{"n_layer": 8, "d_model": 320, "n_head": 5, "n_kv_head": 5, "head_dim": 64, "d_mlp": 1280, "vocab_size": 20006, "activation": "tanh_gelu", "norm": "layernorm", "norm_place": "pre", "norm_eps": 1e-05, "positions": "learned", "qk_norm": false, "attn_scale": 0.125, "bias": "all", "tie_embeddings": false, "parallel_block": false, "init": "normal", "init_std_qkv": 0.0178, "init_std_o": 0.00444, "init_std_up": 0.0178, "init_std_down": 0.00444, "optimizer": "soap_variant", "lr": 0.00319, "lr_mult_o": 1.57, "beta1": 0.95, "beta2": 0.98, "lr_head": 0.0117, "warmup_steps": 200, "schedule": "cos", "final_lr_fraction": 0.0, "batch_tokens": 65536, "seq_len": 512, "doc_mask": false, "train_tokens": 335600000, "steps": 5121, "dataset": "wikipedia_en"}
Each number is 500 + 25 x the weight over its row's rms, rounded and kept within 0 to 999. Layers, rows and columns count from 0. Numbers have three digits each. The size before them is the row's rms in percent of the matrix's.

# layer 2 attention query, 320x320, rms 0.0563, rows 51-59, columns 160-319
108:548456487505545505502536528511553524525474498490537513525464496489535501518530522456473501529476522499510514528521506470502442506473503485481504451495488522508471479508543495520493515476472488504554447525441515483507484499507514519544519493505473513462498452475504489425510503498504508529489467489528522476509484474468496476451498495472506491527539506539508543490540492455507509519490531496481477497517549489515476499494490474489477520461487499487493550485516519496477528514509471
107:488510488526494525487546485533481504491494483480483525500526540506511498546465492452519462471497520508544495519528526544555495475483514537479513462539548531509479500511490511452490457525487493482476491498499510488488494502467476499514520537503499501493482470516497465487513517510527540535495516518478542481486500517454537449453467490506462486518497509447468480474475488485498473526490519498465484484531509507418515502511470558558499480489520464510456533528504485523530529514493496
100:512445514502505494491509472532542484490414522479491510535536498476545487479493496488479496520510502484498477507499509551460462536507444514481473522535483485481530518451553518476486455533463526480522484523494514506479515465483530481508501518505505526489512507494517516487535515541504490457503492481499502458522472462544522531461530511502482517496528507488470491524479513487504480474513487521503494470573472483537459521490492492521494476553482469496534496483497536471527453505557528
102:526543470502460462505487511487520528454521500507512546518470475490534485495532507506497495460513505510516556543562532509471503523479527538513516524539468479511515472533514509497502510505478514520490508502523487487505477497470504509518501484497523478517499513490519496497523461500477447522518481536507540431547496474543507501499525481511463486517487458495488495481502442518517505542474521502505512518467501497522487521515535521471511489497520467491526534504493506489480515476508473
107:480483464510524434521495484473489495510487508518538493483487519571468490495495451531509488503491541483501547477506471472555519513524491489492540511480503489501487469504496478507495515491507480500517506539510511497514478484509527459514483527507498477522500465480481525500550538496510506512487488495553478501539491475459519496488459512505504518469501549505477531477484484480495504462496512510456498507537510526507491501559480528491502507472476502501504502462513504521521465509541512
096:499512467505493518528477454497534489514514517525486495503500478493526507485502472477509492508477487501500504464517460523534482466509502494483478486522544543518504531457509513462498510490507543503486465489481481504540472478489451455479500512504468496498541540503511521486475527533490471486486560514523508529503495498488520491510492495489485543511476485525452474416520469510499492498477525478522497553483520500500521565507519483490540474497444532536500538482519480494458501508502513
107:521490493522505460494478492517477533537548495533520531488506499552522488510520529512514478523488483531457528534501486506505489507441477506497487502465496520548489491496501498506497553525449522480480507525467506500551435553506488476498452474478471558476515445498476513476509513544522528502472544527459519520470509555498517510529485476486499507505517507553500506516508480467512511481494524502506480488499507506501473533489505505518562537474497482520497517503515471476495503494463496
101:493424532486502543480516460441491513527564506504497508492501511532500477508516502489542494489471476523516481539494501505494479473503503501477503473461500472519518475530501466529447496477515472482501511505530482554501473463521525497514490502497507519512513515525508524452505540497481528525491519487489458540498445567457520503504493533482473484564530517483507452506495500490485548517459506459492507513512485443499513520536475483469489510518479516489506474555537469536479525524556498
117:488483523452486445504494471503476512478440503561491490521521487521498458473482519513514481502464463524504542480502503478510520486478506495490471437538483522522546500493487512483514507510555492477468503505487518514517468530507520503562523449495505533507524507487490541567492514531544457463503534495516483507518485502471518466478461519474504485433475473492485514505475500490476452518533477451488478527520512523484520518547525528512517538517549504507509517479495506465497485469526510
# layer 2 attention key, 320x320, rms 0.0616, rows 51-58, columns 160-319
102:478499498518472526508488466466477500481530472531468494457563517462484507483481488451530525501510476494519502444451463529484523502501529484562536533545504460510472519522506467496465481494519471513522475475504473467466544493485536506515496524496528479505484489476496493519506483498473510513491497523559477512495484467501493520496523533506502531476479511476477459544489486470470517496504468496471516533490450529493501510504525510541537472515530517505496470494483520509490479481522470
100:485504540470512495525466475505460523506507487467500506505498509531504470465467461471501525467508478523472488491505474499486508529483485443449514511447502496498479518518484497477529523509521514435483451475500514494472481507479493475504524495464524522457475569484471519520481512512521520465525454533498494477453494492519460521503536507488503490473471515544504512522499514503479546510498487551501505466493540477505467493468463462526469475483496516516463430508483494515481487510491512
096:463487495511537497515544517507476471483509520472504470491470520479511513527532502468507512505536489505491494476499456504519541509499439477575505442461508513521480491551516481490482479514575475521513543531485433533554506492517492495468529522514480481500480507487503458478494490487507468518464515497535513564495497516470468482506498485528513484536481504518515542529524515515500557486510488518504486509499468516472524501482519497478514515467492514503541510541488469581487529467496481
098:495452496510537498488501472463505481529482484466473455501503507483537530492479484470487464495535506508511468501510503461517504485505500510480498468494489482525523499488481512492469487483529471470461498499496521521525518531477457509524521557509504496463546530497490459468505518520494539483513523541482497545506494504484468478507516480430546551534509504484520542514494488493479472482522454520519519481491466490480521514468544474533523521521450515503490500438488522485485471451493511
095:557514486503545502504470503475494466550531502478486485511499461473488477471482503465547483457464521473555509533465537532476520476469501528495466497541493552476530523478492511546517478503504488506484476536514474499491521515501502512479499534471487512505503489515508503476469479524502488504468454532557503539465500491516517534544536498503467495513504456475475505477525510539512455503510501501494501491510526551472463467444523502455531555470494484499519473515476482494516511510502513
097:516532523494469474472497523496472500444500507502509480527503480539483500511505481511488507505530520474495504507503501471473513537503496520517463493494465527477463456495503540515520475534440457431485562539493528477467520502462530527502489484466527501507476472521508508524559468499543539550502467510488463480518511510491514524438536485511527460475512454476575519557506458551496500506514519470499493477519515522477500493508477511511550502496495522452504490485516505487496488503445507
095:475549483485464479461491546495470468494514454522468461530545521524481498479491452505482513483521472484487545511505481488520538518534541513515508482511514472483480474469550539474498526532525462536468477486530485504507499472522524505508532461515476490492481467482503504514493472465475505495508450508502484490544484513520502507473498548508489508472491518497522479554462481540559487547489461494491543528490524522479515505532531512523472549526521503461465474543516505475502484517485474
095:524572486503502479473494489505507477483460510548516457480477480489506550533452489508441480511517510483510478476461530485477527498516490486504506489508503504500503522489546554482521476548496522489522498450494556469478499522465483462495524496518494519490508520474519485524515508521537461485435492504491489508442473503564489507473502527490512493479469538510467500531484453505490459529486477529495516463474499526535556500505508511485469516501492462479501492497500502495485515466456491